Weights of a small GPT-style language model, trained from scratch on English Wikipedia.
Architecture: LayerNorm before each block, untied embeddings.
Each number is 50 + 12 x the weight over its row's rms, rounded and kept within 0 to 99. Layers, rows and columns count from 0. The size before them is the row's rms in percent of the matrix's.

# up: layer 2 MLP up, 512x128, rms 0.539, rows 259-285, columns 0-127
# down: layer 2 MLP down (transposed), 512x128, rms 0.505, rows 259-285, columns 0-127
up259 102:56 60 48 24 44 27 49 73 61 42 43 43 47 43 55 45 41 49 58 42 67 44 38 50 45 35 48 43 44 42 59 58 60 60 58 54 45 29 51 43 60 34 27 09 46 49 48 61 77 42 57 51 60 54 44 35 35 61 52 63 42 31 42 61 29 43 44 54 36 44 63 59 58 55 27 57 42 44 82 64 59 54 66 50 54 54 44 52 53 39 40 67 23 67 55 46 50 44 40 42 46 28 57 61 47 69 44 52 54 34 34 35 32 43 69 62 68 53 52 63 50 49 52 49 52 55 73 52
down259 115:40 49 51 37 42 46 52 56 47 22 46 56 57 41 48 15 55 42 49 59 49 41 71 36 62 65 43 46 61 59 31 59 48 64 25 58 60 30 55 39 62 57 30 43 57 51 60 75 64 53 36 30 39 23 56 55 46 43 51 65 51 61 59 53 49 28 62 48 71 51 75 60 44 59 27 57 46 35 57 44 50 50 33 50 50 45 63 52 53 48 46 55 42 55 32 31 44 44 36 52 48 65 56 30 51 71 60 25 41 46 33 68 53 34 58 40 34 44 44 57 55 55 77 50 49 39 47 45
up260 104:51 57 75 63 62 41 46 55 51 53 53 55 54 72 56 43 50 48 55 54 34 72 60 36 55 46 35 42 52 49 59 40 40 48 61 57 29 55 34 71 58 55 51 64 75 42 66 34 34 62 49 37 71 46 56 36 41 71 41 55 43 56 60 63 45 69 54 25 43 58 50 44 31 64 45 70 50 51 48 27 42 54 48 57 60 48 47 52 52 36 32 55 46 44 60 31 77 51 34 38 52 57 48 51 70 32 67 28 78 39 59 43 32 40 47 34 43 52 71 37 49 26 46 45 40 61 41 39
down260 105:31 60 40 68 43 71 47 63 61 51 34 45 64 70 65 43 65 52 53 53 58 68 61 43 53 45 45 52 42 28 68 49 35 54 62 49 58 44 55 73 32 48 65 41 61 46 48 53 64 23 41 46 58 66 54 19 49 71 48 37 46 63 57 55 63 57 51 60 36 27 53 60 44 58 40 68 28 52 45 45 44 57 57 55 34 52 37 32 43 32 56 63 54 39 73 53 59 58 50 58 34 50 40 45 23 38 51 44 48 49 60 50 37 55 21 33 47 46 40 68 39 57 62 45 54 64 52 25
up261 115:62 38 43 39 34 49 52 30 37 33 50 80 27 57 50 49 55 57 43 33 73 41 65 60 40 38 39 44 29 44 60 55 46 55 54 40 24 59 65 26 71 52 42 45 41 53 69 54 79 66 48 45 49 42 52 63 40 55 50 61 68 54 43 49 60 57 59 65 54 46 60 35 54 18 62 82 53 40 67 50 46 47 47 54 44 66 62 52 34 48 48 63 60 68 51 47 33 49 77 45 37 61 35 52 41 52 48 49 54 55 38 52 55 28 65 55 58 53 58 48 46 50 59 55 42 44 67 67
down261 113:41 55 25 40 54 42 71 59 51 46 45 33 29 68 63 27 55 57 49 53 46 47 61 67 58 32 55 67 55 47 55 43 71 26 35 49 61 36 29 33 47 53 56 61 47 61 44 56 40 49 43 35 77 55 56 46 51 57 46 55 60 49 49 64 49 65 67 49 54 49 64 66 56 43 51 45 50 63 37 53 12 40 52 63 39 54 45 39 43 48 39 66 54 54 65 55 40 55 66 45 40 58 51 41 56 54 58 55 43 43 52 39 63 27 51 63 47 76 52 54 72 46 56 82 65 21 35 52
up262 102:69 53 69 57 39 55 38 49 38 35 16 64 36 56 36 54 53 57 59 55 57 53 48 52 57 41 42 47 47 59 61 57 48 58 61 59 77 50 39 16 60 40 60 33 42 45 59 48 60 41 38 45 52 55 49 80 39 50 64 55 38 32 63 53 54 77 52 61 53 51 61 72 47 43 51 54 46 50 43 44 40 58 39 50 77 54 54 64 40 68 43 19 43 42 72 35 51 33 45 56 53 60 43 63 39 52 46 61 43 45 42 48 67 63 49 51 52 47 17 41 57 44 51 79 63 62 53 40
down262 109:59 54 57 46 45 81 43 78 31 54 39 45 64 34 37 23 68 54 68 62 41 36 54 46 57 55 44 41 34 43 66 59 33 66 53 40 72 51 51 45 57 50 49 41 64 29 21 61 47 61 48 49 44 32 72 48 52 43 41 60 55 61 43 54 50 31 70 61 48 30 74 56 41 47 47 61 41 55 62 50 52 54 28 51 53 71 34 51 54 50 39 55 30 52 43 59 38 41 44 62 48 58 49 32 56 42 53 46 50 42 32 33 39 65 55 53 38 52 30 58 54 59 61 40 43 62 53 19
up263 100:72 54 61 23 50 42 42 56 56 57 57 31 54 53 62 47 39 65 64 60 38 35 46 65 10 74 42 34 33 70 50 47 52 47 18 40 43 58 31 50 61 58 79 65 54 50 49 40 47 55 54 55 36 39 39 40 54 70 42 32 47 24 64 42 54 46 64 49 45 25 54 42 50 57 62 61 68 52 58 55 40 57 66 54 57 57 38 48 48 29 48 45 64 35 59 52 51 59 65 58 57 54 31 50 43 44 56 25 60 47 44 53 61 51 47 57 42 57 60 64 60 45 60 57 43 58 61 32
down263 097:20 48 45 68 60 71 23 42 36 48 46 54 55 44 35 53 61 38 50 43 54 72 48 42 34 41 58 39 37 49 33 47 61 29 50 62 47 36 62 52 49 38 55 63 20 58 49 27 30 45 68 47 63 60 41 31 60 57 36 44 45 45 53 47 50 35 49 66 45 53 35 47 36 53 29 49 45 28 47 40 49 40 48 47 54 45 41 58 82 62 58 67 62 61 40 53 51 46 41 39 33 50 65 38 58 51 52 50 46 36 53 56 42 39 44 20 63 56 62 42 72 80 55 40 49 51 48 63
up264 100:64 54 52 53 45 60 66 53 70 58 70 38 43 33 44 29 43 54 50 60 27 50 52 44 46 44 37 45 34 58 62 55 74 41 53 75 42 57 29 75 62 48 43 48 60 37 33 56 28 60 50 56 39 66 50 35 34 56 49 37 41 31 47 63 36 51 65 39 52 65 41 40 50 57 38 47 46 31 38 47 59 51 47 48 41 58 51 53 54 63 53 74 42 73 69 59 65 63 40 39 64 52 48 23 45 59 54 66 54 59 51 56 15 39 55 59 72 50 35 49 51 22 56 61 49 49 49 52
down264 111:49 58 33 52 48 43 45 41 38 52 66 49 43 68 39 78 52 55 44 58 28 55 49 51 67 46 68 52 56 48 64 39 62 35 60 65 37 39 54 59 63 39 61 52 59 47 25 60 59 36 54 43 39 44 64 63 72 38 62 35 51 36 64 63 53 82 28 75 31 64 42 43 66 39 28 45 33 45 53 46 51 47 47 21 61 60 44 44 63 46 49 32 42 51 43 58 65 42 56 39 40 36 49 44 54 40 65 63 55 58 45 32 58 62 58 55 53 37 38 64 40 77 36 49 45 52 59 32
up265 094:21 65 36 56 64 42 45 64 50 51 66 55 58 44 63 25 54 39 52 62 52 34 31 48 49 60 57 63 77 71 60 61 62 68 50 68 47 45 46 37 38 45 74 50 45 37 59 38 50 44 39 48 48 56 34 54 67 45 44 49 65 30 54 45 42 50 31 45 33 50 54 38 31 54 37 44 24 58 48 43 49 40 53 62 59 54 59 43 27 46 47 63 62 51 55 36 55 39 64 58 69 35 71 36 66 63 50 40 47 65 50 58 51 74 41 32 36 49 71 42 56 63 45 50 20 51 42 48
down265 100:58 54 62 55 53 62 54 25 44 60 27 51 45 70 68 55 48 42 68 46 53 40 59 60 50 52 65 50 54 62 64 70 47 65 50 33 53 63 17 64 47 74 65 49 75 59 46 48 47 56 53 38 49 43 66 28 42 71 45 57 64 45 30 36 43 68 52 48 27 42 51 50 36 47 46 41 51 55 61 47 32 37 67 66 38 49 39 50 41 43 25 37 40 55 36 49 49 60 36 52 55 61 37 61 40 50 34 42 50 64 58 64 45 56 46 58 72 39 64 48 57 36 32 58 60 16 48 52
up266 100:57 56 58 57 40 74 36 49 47 61 37 47 43 42 65 53 60 52 52 53 32 47 48 44 51 58 51 50 57 61 38 46 38 47 75 48 66 39 31 35 70 34 53 58 52 40 52 36 61 80 66 60 64 40 52 56 36 38 58 48 41 56 63 52 59 63 35 39 39 51 60 45 61 52 60 41 63 45 43 63 40 49 30 49 46 60 39 64 55 36 42 71 68 53 57 59 87 48 56 58 29 42 40 46 46 47 49 63 44 48 53 43 70 46 47 50 25 59 45 70 89 44 46 21 25 47 53 50
down266 102:43 54 54 46 58 40 53 42 50 64 61 35 48 47 60 64 35 50 47 54 63 51 58 29 59 13 53 62 45 46 45 53 43 32 35 60 69 56 53 53 64 71 31 55 58 51 51 42 45 39 59 45 63 50 41 55 42 50 54 33 46 57 22 49 45 47 47 61 72 58 42 54 52 40 53 40 40 37 30 14 40 69 47 45 33 72 50 68 58 71 50 46 48 50 13 37 45 59 66 47 49 39 58 59 48 38 42 41 51 60 40 68 57 39 49 65 45 36 74 48 57 57 78 53 68 49 60 44
up267 098:44 48 50 49 60 50 52 68 49 34 54 58 51 34 59 56 43 57 49 48 52 64 47 35 41 44 50 56 54 44 38 55 51 54 59 35 48 42 57 63 49 41 51 40 61 32 49 63 65 52 36 43 64 69 35 38 30 43 55 60 74 73 64 41 50 57 56 26 81 35 49 55 63 37 58 41 37 44 26 39 66 54 42 46 44 49 43 34 82 56 32 80 44 41 44 48 49 33 50 52 29 45 50 55 78 52 55 47 55 30 28 37 32 81 47 41 50 62 57 47 56 34 38 51 60 52 30 54
down267 100:35 10 58 48 35 64 62 37 47 73 50 35 61 51 46 38 68 49 33 55 33 39 68 30 55 48 55 42 54 55 76 51 33 48 46 43 47 76 59 56 43 40 51 34 51 28 58 52 52 54 36 64 42 61 55 48 52 47 39 39 36 70 53 38 48 64 62 49 60 40 45 46 54 67 62 46 52 47 27 63 49 64 56 70 56 43 54 49 45 48 38 36 56 40 17 43 40 58 37 46 47 60 18 52 39 50 41 58 28 71 69 47 51 51 61 65 47 66 42 42 59 50 47 38 59 53 54 40
up268 107:40 61 37 42 54 37 55 66 41 34 79 42 55 45 52 60 23 45 40 34 29 45 59 49 39 49 39 57 68 36 60 41 68 41 70 27 45 51 41 45 47 60 55 47 55 45 34 46 18 53 46 52 42 54 48 28 42 53 52 42 60 58 38 41 31 56 62 56 49 53 38 60 50 54 43 62 75 53 44 44 55 45 47 45 65 48 39 65 58 53 64 51 17 44 41 42 57 41 68 22 48 22 61 63 41 57 77 29 53 54 57 56 36 69 50 33 46 53 46 33 51 65 58 50 44 53 64 52
down268 101:33 59 62 69 53 72 49 58 44 66 29 45 46 39 35 51 62 54 53 59 50 59 47 70 64 55 58 40 47 25 62 61 64 47 49 55 64 48 67 35 71 50 57 66 60 50 72 46 47 64 56 55 69 58 48 63 49 64 61 49 63 35 51 48 40 54 50 46 40 60 42 51 67 57 72 36 52 50 26 34 47 52 47 57 59 46 44 36 54 51 57 61 77 33 52 72 50 57 60 45 39 64 38 59 80 48 48 64 28 61 55 51 64 64 34 44 85 46 62 67 58 41 51 39 55 71 59 58
up269 099:65 51 28 41 36 56 37 63 49 47 51 57 58 52 45 66 43 51 44 65 48 58 57 41 51 46 43 53 46 50 75 58 51 56 22 40 66 28 55 39 53 60 41 54 45 37 40 59 62 73 45 67 39 57 53 42 37 63 68 46 52 58 52 40 51 39 66 32 68 36 42 54 38 67 44 45 59 37 43 40 38 36 70 59 39 32 56 65 48 35 71 46 26 60 65 55 66 51 37 70 64 48 51 46 68 60 57 65 53 68 79 33 45 29 49 44 48 58 60 46 51 78 39 45 45 65 56 30
down269 105:56 35 39 61 46 63 41 52 60 42 40 60 48 38 59 69 25 47 54 53 50 44 54 52 64 52 45 56 46 54 53 49 69 55 47 39 60 47 74 32 69 73 47 41 63 62 53 71 55 49 51 59 48 54 47 44 24 51 37 53 30 54 64 41 66 64 41 40 63 44 63 36 25 31 42 55 38 45 37 35 64 41 71 50 52 35 50 36 37 48 64 69 72 43 34 57 32 53 67 83 35 52 79 47 52 40 47 45 45 36 46 71 49 48 49 36 43 57 43 63 62 45 57 37 61 44 65 32
up270 102:37 67 54 39 36 64 55 68 58 51 57 32 54 49 68 43 67 43 38 44 68 53 49 62 50 33 47 65 39 27 43 30 80 28 36 45 27 53 71 58 59 57 40 44 49 50 46 67 61 51 77 39 65 37 61 53 45 49 60 61 48 46 54 70 45 62 63 60 72 46 33 40 50 44 51 39 50 38 50 49 48 35 54 60 36 56 37 56 58 43 52 44 51 82 86 54 54 59 41 39 66 48 39 42 52 49 45 38 26 43 51 51 48 57 74 44 55 67 54 48 47 48 51 65 30 41 49 45
down270 097:55 41 36 63 69 55 72 29 57 57 43 65 37 53 65 62 62 65 58 54 59 61 70 48 49 52 72 39 47 73 40 53 46 48 26 43 45 56 42 23 48 57 62 52 34 48 46 53 62 43 52 66 38 55 32 43 65 66 38 65 39 53 44 49 54 41 46 52 37 49 79 58 46 46 67 68 51 72 58 37 62 56 63 72 52 49 44 56 48 22 42 58 43 57 37 43 66 45 38 64 45 39 51 51 51 58 54 51 33 63 44 63 64 33 41 66 77 62 80 60 48 47 46 67 65 47 57 45
up271 100:61 56 48 47 61 60 58 51 52 68 54 40 62 53 49 52 57 54 53 57 42 45 39 58 54 53 38 46 37 46 43 55 27 22 39 51 72 41 47 48 57 60 73 42 77 57 52 55 61 70 62 54 57 70 43 38 55 44 53 45 57 39 45 62 48 65 22 54 57 51 60 33 75 18 47 55 42 71 77 32 43 34 74 31 61 55 58 39 54 60 61 53 68 40 65 39 64 48 36 26 63 54 47 61 36 48 61 55 37 56 45 41 50 57 71 41 46 48 42 64 64 61 54 53 45 27 34 44
down271 095:37 74 57 32 57 33 61 55 38 46 35 33 61 24 40 51 55 61 39 58 48 74 48 60 37 42 62 28 45 50 30 16 53 21 49 48 44 66 70 56 69 41 64 49 51 51 47 53 52 34 54 49 37 64 43 60 35 45 44 52 66 59 65 44 45 37 74 47 41 64 61 61 41 40 44 64 50 47 22 45 44 32 39 49 36 48 57 64 59 52 47 63 54 40 54 42 54 61 43 66 52 75 32 40 59 49 57 50 50 66 43 67 45 43 50 67 45 52 27 59 49 52 42 37 59 59 50 32
up272 104:43 50 40 41 31 38 28 47 27 48 39 36 48 65 63 42 45 44 32 48 44 42 69 76 44 35 51 53 43 44 59 60 39 40 55 60 58 46 44 46 49 30 62 54 37 64 51 45 61 44 58 56 28 43 56 34 49 45 50 32 40 68 65 49 43 45 46 39 58 49 37 66 66 46 38 72 47 65 56 32 42 43 51 55 51 47 51 61 44 54 47 50 33 53 37 53 43 44 56 74 70 45 66 39 66 69 50 47 42 69 43 36 72 37 59 28 33 49 92 63 45 37 61 51 55 34 64 66
down272 105:65 24 46 47 42 43 29 67 57 46 66 44 50 28 27 58 37 26 57 43 59 49 34 31 34 32 53 64 44 45 62 55 44 44 52 37 62 44 50 55 40 52 65 66 58 32 48 60 38 49 60 66 64 48 44 61 60 48 43 49 72 45 29 61 48 52 65 44 48 42 44 55 59 23 60 53 50 68 59 47 68 56 66 35 59 53 48 65 27 63 28 37 31 60 69 57 60 54 54 47 28 45 27 52 63 55 46 48 67 47 37 54 30 59 58 52 46 66 57 50 40 57 49 66 56 55 22 44
up273 092:59 37 45 63 44 56 55 44 51 51 42 47 70 66 45 48 46 36 49 36 32 63 59 50 54 38 51 65 53 59 47 80 71 54 48 44 56 32 34 31 35 35 35 47 41 40 37 59 48 60 48 27 55 63 66 42 53 36 77 55 44 55 49 45 49 63 35 59 47 52 62 63 42 39 63 58 43 40 60 49 67 28 48 65 47 46 74 41 28 52 41 53 49 47 54 32 76 41 56 53 27 41 65 73 60 56 67 53 55 35 41 47 49 42 46 44 22 51 44 33 37 45 60 65 54 53 62 82
down273 109:41 32 61 59 54 65 59 51 54 45 53 51 72 70 76 43 46 64 56 49 53 54 40 54 23 37 47 72 42 59 50 62 48 37 53 59 44 51 50 35 71 61 34 56 41 52 50 64 49 54 51 54 22 54 56 35 38 50 44 38 54 39 50 67 39 46 35 37 82 54 33 64 71 43 62 51 48 47 60 48 50 30 52 51 38 38 38 50 46 44 42 42 35 23 37 39 67 56 51 62 45 44 75 40 46 65 53 67 60 60 44 55 43 44 38 27 19 64 55 41 72 46 58 43 38 71 59 50
up274 095:68 51 38 59 47 51 49 49 51 53 51 45 38 50 40 40 44 41 41 54 45 46 48 52 67 36 37 61 51 47 56 68 18 54 45 46 41 60 53 52 44 57 43 61 44 25 38 49 70 23 37 81 27 70 42 48 76 47 49 64 70 63 57 49 49 52 52 42 66 44 38 66 53 40 59 43 66 57 60 61 41 49 45 37 37 76 56 65 29 36 41 54 70 53 29 32 38 57 66 31 66 66 65 45 44 66 55 54 53 55 52 37 46 66 39 53 55 60 48 51 41 40 51 49 66 53 49 16
down274 102:32 48 58 77 56 49 37 72 57 52 66 74 50 50 56 63 64 62 53 45 80 56 44 54 47 52 41 38 63 53 55 59 42 55 34 64 50 59 51 55 22 53 53 73 45 61 58 35 38 92 46 86 58 45 41 27 39 46 48 66 42 58 57 65 51 63 66 38 57 43 53 46 50 60 53 48 36 42 59 52 45 46 64 71 55 59 68 43 38 55 76 58 28 52 42 53 54 38 61 56 53 64 54 58 46 50 54 46 46 62 49 67 50 33 47 47 44 55 76 59 56 42 53 44 56 37 51 56
up275 099:63 41 43 53 28 49 66 49 49 59 39 49 62 58 45 61 32 33 25 39 48 49 48 29 24 57 56 46 46 48 54 38 66 45 44 60 46 47 25 81 38 52 56 52 39 58 61 41 42 42 49 42 38 39 45 45 53 76 54 60 52 42 42 76 37 31 40 51 46 41 61 36 61 45 52 63 34 55 38 78 63 34 42 64 55 49 43 56 66 49 50 63 57 47 55 37 64 69 55 32 63 65 39 57 61 49 33 47 41 39 52 85 30 46 46 33 41 41 61 35 63 65 51 50 41 62 50 42
down275 097:46 48 58 41 48 40 68 64 64 30 55 57 69 33 63 45 47 47 54 45 59 45 31 61 47 56 57 54 44 59 44 54 28 60 45 40 47 39 58 53 45 39 39 55 29 55 34 52 64 47 53 87 58 52 59 59 48 52 48 50 25 53 21 38 53 64 44 49 31 36 45 51 33 72 43 53 64 46 37 46 45 45 22 78 47 41 66 46 50 25 55 70 49 64 56 40 50 37 54 31 54 42 68 43 37 62 35 40 53 57 48 56 39 51 43 66 43 71 29 45 43 71 45 60 34 44 33 48
up276 105:34 52 52 69 70 40 48 43 49 51 66 13 36 47 57 41 43 38 42 51 46 49 38 62 56 61 51 51 62 27 39 30 32 43 31 27 55 36 58 67 34 62 70 52 44 48 51 39 56 66 53 66 63 59 39 43 74 41 49 56 43 57 45 56 50 42 51 47 73 40 55 48 64 73 35 39 48 52 59 17 63 42 62 53 56 44 41 53 52 37 33 59 53 58 51 68 74 60 51 82 56 56 38 43 52 45 40 47 34 35 66 44 57 26 58 55 55 51 62 54 60 62 54 38 51 63 57 45
down276 092:54 34 48 52 49 53 69 71 29 46 51 53 43 35 52 59 40 58 57 47 52 68 46 46 47 17 48 49 45 70 59 64 50 40 49 36 36 73 40 52 83 45 70 85 47 45 51 45 46 66 61 49 45 55 59 52 32 55 66 51 73 59 58 30 74 53 45 59 14 65 38 54 51 44 38 41 58 55 55 57 33 46 44 49 49 61 58 50 29 48 49 67 56 33 48 40 34 48 39 39 48 68 59 50 42 55 44 39 71 44 45 56 50 60 63 61 44 70 61 59 57 27 49 57 41 44 52 49
up277 101:53 50 36 38 56 54 30 43 48 47 45 46 51 54 40 49 52 38 59 44 35 56 52 66 70 39 34 48 30 45 20 52 44 49 37 75 63 35 43 63 43 60 52 66 51 48 30 55 55 48 58 68 47 23 45 31 53 65 68 49 41 60 51 35 70 74 56 38 53 35 49 33 46 53 44 64 52 59 45 72 37 52 35 46 74 41 43 46 36 50 45 40 33 39 56 37 43 69 40 44 50 49 76 69 40 78 74 68 51 65 60 60 40 65 42 50 48 65 41 57 61 39 55 52 40 60 40 46
down277 075:54 48 67 60 69 48 38 45 53 51 51 48 56 55 63 43 45 48 54 29 68 49 45 28 43 63 74 53 65 38 63 52 69 52 55 43 43 50 76 55 66 42 54 57 55 49 55 46 21 37 57 44 53 66 51 60 45 69 50 55 47 74 35 57 22 25 62 45 44 51 38 61 50 31 48 46 49 36 54 51 51 40 72 47 59 49 56 37 42 38 49 44 55 53 23 52 50 41 59 80 57 67 37 29 53 15 33 42 59 41 44 40 52 56 62 50 54 50 43 59 32 58 36 26 61 37 49 62
up278 089:30 56 60 44 57 39 77 39 27 53 71 39 60 54 48 51 30 53 46 46 36 50 23 42 57 49 54 39 55 49 50 16 65 51 42 54 50 53 53 46 53 35 41 47 63 69 53 41 47 63 43 73 39 38 55 61 52 51 49 20 31 61 62 44 43 47 69 43 64 52 42 65 49 43 56 59 33 49 55 54 64 68 50 41 73 49 46 37 52 79 77 59 40 67 34 35 63 31 57 46 53 63 31 57 50 62 43 59 45 37 52 56 54 40 40 36 34 51 71 49 58 56 59 39 56 59 46 62
down278 107:59 70 67 42 31 67 54 33 38 49 53 45 56 46 65 62 43 61 50 54 55 42 55 50 33 56 34 38 48 75 49 68 67 60 49 51 34 60 44 32 56 51 52 47 54 41 69 49 72 52 70 52 37 25 27 53 33 46 48 52 35 39 35 55 37 52 44 59 68 45 46 36 75 42 46 51 63 62 67 55 55 43 59 42 66 49 34 51 51 45 60 46 48 46 55 47 69 33 48 48 44 83 60 53 37 47 58 52 58 54 57 39 58 40 64 60 52 40 76 41 37 51 18 27 29 59 36 57
up279 098:39 59 60 46 53 44 66 54 54 46 46 74 52 60 55 57 80 68 55 55 43 63 54 55 46 40 48 61 62 49 60 65 57 34 42 52 53 46 54 48 67 42 30 45 48 36 46 63 50 65 63 32 39 34 54 49 57 36 35 45 40 34 59 47 52 30 56 29 41 35 55 25 57 62 64 57 55 61 47 35 30 38 48 35 65 57 65 41 72 59 57 48 64 33 49 56 44 52 49 16 68 24 38 46 42 49 58 54 40 61 60 40 32 59 62 57 44 46 33 54 39 25 41 47 69 29 54 72
down279 102:45 40 45 44 72 59 48 47 62 63 49 53 51 37 58 52 34 48 47 56 42 52 53 72 39 70 36 50 48 56 57 62 44 65 38 56 43 53 60 45 35 34 54 67 32 58 22 28 56 41 37 45 59 65 53 61 67 37 70 52 57 68 26 52 50 53 35 34 39 35 59 45 52 44 50 22 15 40 40 54 43 44 50 57 40 42 29 42 35 60 53 56 26 51 50 62 43 56 40 47 42 42 67 47 48 68 28 48 57 38 42 56 52 51 47 46 46 22 20 45 49 39 57 48 38 75 34 58
up280 103:40 41 36 55 59 46 68 60 43 78 61 59 44 59 52 43 37 32 46 49 49 60 64 49 44 22 49 49 67 57 43 38 68 65 48 60 58 45 30 47 46 45 46 36 70 45 48 73 53 72 50 30 39 38 56 27 77 39 79 52 43 41 42 63 57 60 66 49 48 55 43 55 55 48 38 63 39 60 78 56 47 77 54 34 56 44 52 59 49 42 61 38 29 42 37 31 33 62 69 49 52 57 68 34 43 45 44 49 50 67 44 33 46 54 36 59 69 44 41 30 47 47 41 40 53 47 59 43
down280 099:55 58 46 47 54 40 58 51 36 44 28 57 47 44 50 47 36 47 48 47 72 40 47 37 51 56 38 71 36 64 53 77 70 28 55 50 51 53 61 11 39 46 28 71 57 39 49 55 43 45 51 69 47 33 43 70 41 74 54 50 64 52 37 46 70 64 49 37 48 49 78 70 41 49 61 70 69 50 31 42 50 51 67 45 43 43 48 40 60 44 30 43 59 48 64 64 72 49 67 48 41 71 40 48 56 62 64 63 45 52 52 44 45 50 38 41 48 45 56 62 67 46 58 47 31 58 60 33
up281 099:46 42 44 60 31 70 61 21 40 56 27 43 40 68 56 52 52 31 57 69 69 41 58 37 71 61 51 53 48 52 36 65 37 56 35 46 52 39 49 55 44 32 50 35 39 66 48 59 35 65 73 54 46 42 74 49 73 66 46 67 39 48 20 61 72 33 48 43 54 33 55 60 56 53 66 49 39 62 43 62 69 33 76 41 48 51 58 40 36 55 52 36 53 66 46 54 47 44 51 30 42 44 67 62 51 41 61 60 48 56 50 50 56 48 51 52 62 47 37 35 39 59 32 58 64 42 44 68
down281 099:31 41 41 54 55 58 81 56 56 58 26 47 46 65 52 56 55 32 45 53 44 45 49 29 49 56 52 52 64 43 44 71 38 50 49 59 59 59 46 43 42 55 52 37 47 41 48 64 52 56 41 51 51 58 29 33 45 53 56 52 27 67 45 50 34 72 39 65 54 39 56 27 49 54 55 51 35 51 57 51 64 38 50 61 72 73 35 61 73 27 23 53 42 79 43 51 28 33 39 67 60 60 49 41 40 65 53 67 55 42 50 50 54 25 46 37 76 47 40 43 65 33 65 42 43 56 43 56
up282 098:37 52 18 55 51 63 62 62 67 58 63 61 58 65 58 39 46 33 53 49 46 65 45 42 32 64 66 35 62 50 49 38 55 50 50 77 59 46 62 35 28 37 39 64 41 46 58 37 50 47 29 61 40 36 40 30 55 49 61 48 71 50 53 55 59 66 28 40 50 44 36 45 52 52 57 41 35 54 65 46 43 63 52 32 43 43 49 51 54 45 40 46 42 50 62 29 78 50 59 36 68 44 67 54 75 48 80 48 37 69 76 54 61 49 66 48 44 72 55 48 52 44 66 53 38 52 54 45
down282 091:48 53 64 63 49 50 50 46 75 50 51 50 71 48 48 43 64 40 30 42 58 58 55 53 30 59 66 42 64 57 73 61 45 31 69 39 38 39 55 19 47 55 59 61 44 66 53 44 31 47 57 24 49 51 72 54 48 36 50 45 50 59 45 68 24 28 71 48 51 36 66 57 49 39 32 57 51 60 62 53 38 46 50 43 45 34 56 45 61 60 30 57 41 50 66 74 26 43 55 49 62 41 41 59 41 49 62 35 52 41 52 40 69 44 32 48 49 42 56 59 43 74 42 55 65 57 26 50
up283 086:64 63 36 47 39 54 69 61 68 44 63 65 34 59 60 49 40 35 71 61 47 59 54 42 58 45 41 54 41 60 62 38 45 66 42 53 55 56 33 52 32 67 39 42 57 40 47 55 45 67 44 49 51 58 47 64 66 39 36 47 34 55 39 38 39 44 67 50 39 56 41 23 56 26 41 59 59 41 63 61 57 53 40 60 60 60 38 45 83 67 46 41 79 60 69 50 46 38 32 46 52 43 42 46 52 38 52 69 27 51 48 77 34 38 66 35 45 56 42 44 39 61 41 56 40 38 61 76
down283 104:54 74 46 39 43 29 36 63 57 55 39 55 60 61 48 28 55 41 62 49 49 49 65 38 50 55 53 63 45 53 26 53 60 56 48 64 47 58 43 45 30 73 36 73 39 44 66 63 57 36 59 47 43 59 33 50 47 64 32 48 30 58 51 37 62 62 54 40 45 67 52 37 78 44 70 48 49 36 47 39 42 63 32 30 74 57 42 45 59 47 51 49 60 57 48 47 55 48 52 38 58 26 36 30 66 66 62 35 31 61 37 31 34 32 62 53 49 58 32 64 60 58 43 56 38 31 41 50
up284 096:67 71 41 54 51 37 32 48 51 42 40 50 49 36 41 48 52 52 49 53 42 40 44 49 68 41 37 57 52 57 43 54 44 76 53 58 65 57 55 30 29 45 41 65 60 56 62 50 62 60 50 41 34 55 35 62 63 50 69 49 31 46 44 62 59 46 45 54 42 44 48 61 37 51 66 58 57 42 63 37 68 74 53 47 26 41 43 50 47 42 55 59 30 36 26 61 56 41 59 88 70 48 35 67 42 58 50 37 71 40 67 61 63 42 50 51 51 49 58 48 44 36 58 55 28 74 84 55
down284 097:57 53 50 67 32 51 59 49 22 56 65 66 49 74 72 41 52 32 41 59 24 33 51 49 62 44 44 43 48 67 42 51 63 68 47 27 39 60 53 40 41 70 56 60 63 55 53 41 62 43 36 61 63 56 60 68 48 35 33 58 44 49 62 46 36 38 52 67 37 62 63 58 45 31 72 33 48 62 58 44 51 50 67 50 50 59 68 25 39 41 32 42 61 51 51 41 33 45 46 51 71 45 24 55 54 38 59 39 55 43 52 34 49 44 57 59 69 50 73 52 67 44 48 69 49 56 38 59
up285 100:57 73 55 38 39 56 64 53 58 29 78 55 58 49 62 63 44 74 51 46 58 50 60 56 16 29 42 57 50 32 48 63 52 45 73 41 57 26 62 59 62 41 41 59 49 51 53 63 61 53 40 26 35 53 35 45 31 52 45 45 64 53 65 57 45 54 30 40 36 31 54 67 41 37 48 60 66 46 33 58 34 52 60 19 62 49 40 58 65 41 69 53 40 44 51 68 62 48 39 64 34 41 37 61 55 45 58 68 46 28 49 49 50 44 66 37 46 38 51 49 47 59 40 41 35 54 59 58
down285 094:39 38 53 64 46 34 40 55 49 57 46 60 42 54 53 61 73 34 53 61 42 59 49 42 57 40 52 52 37 69 37 54 47 39 47 71 54 42 31 33 54 52 65 56 64 60 55 42 65 45 64 38 70 53 44 54 49 70 30 52 57 35 62 33 65 59 61 51 70 74 52 36 20 70 31 44 51 33 59 67 51 54 38 61 56 45 36 53 68 35 69 43 46 53 45 37 40 29 46 46 69 70 56 53 39 47 58 22 49 44 60 56 34 44 57 42 69 63 62 39 50 53 59 52 52 50 37 80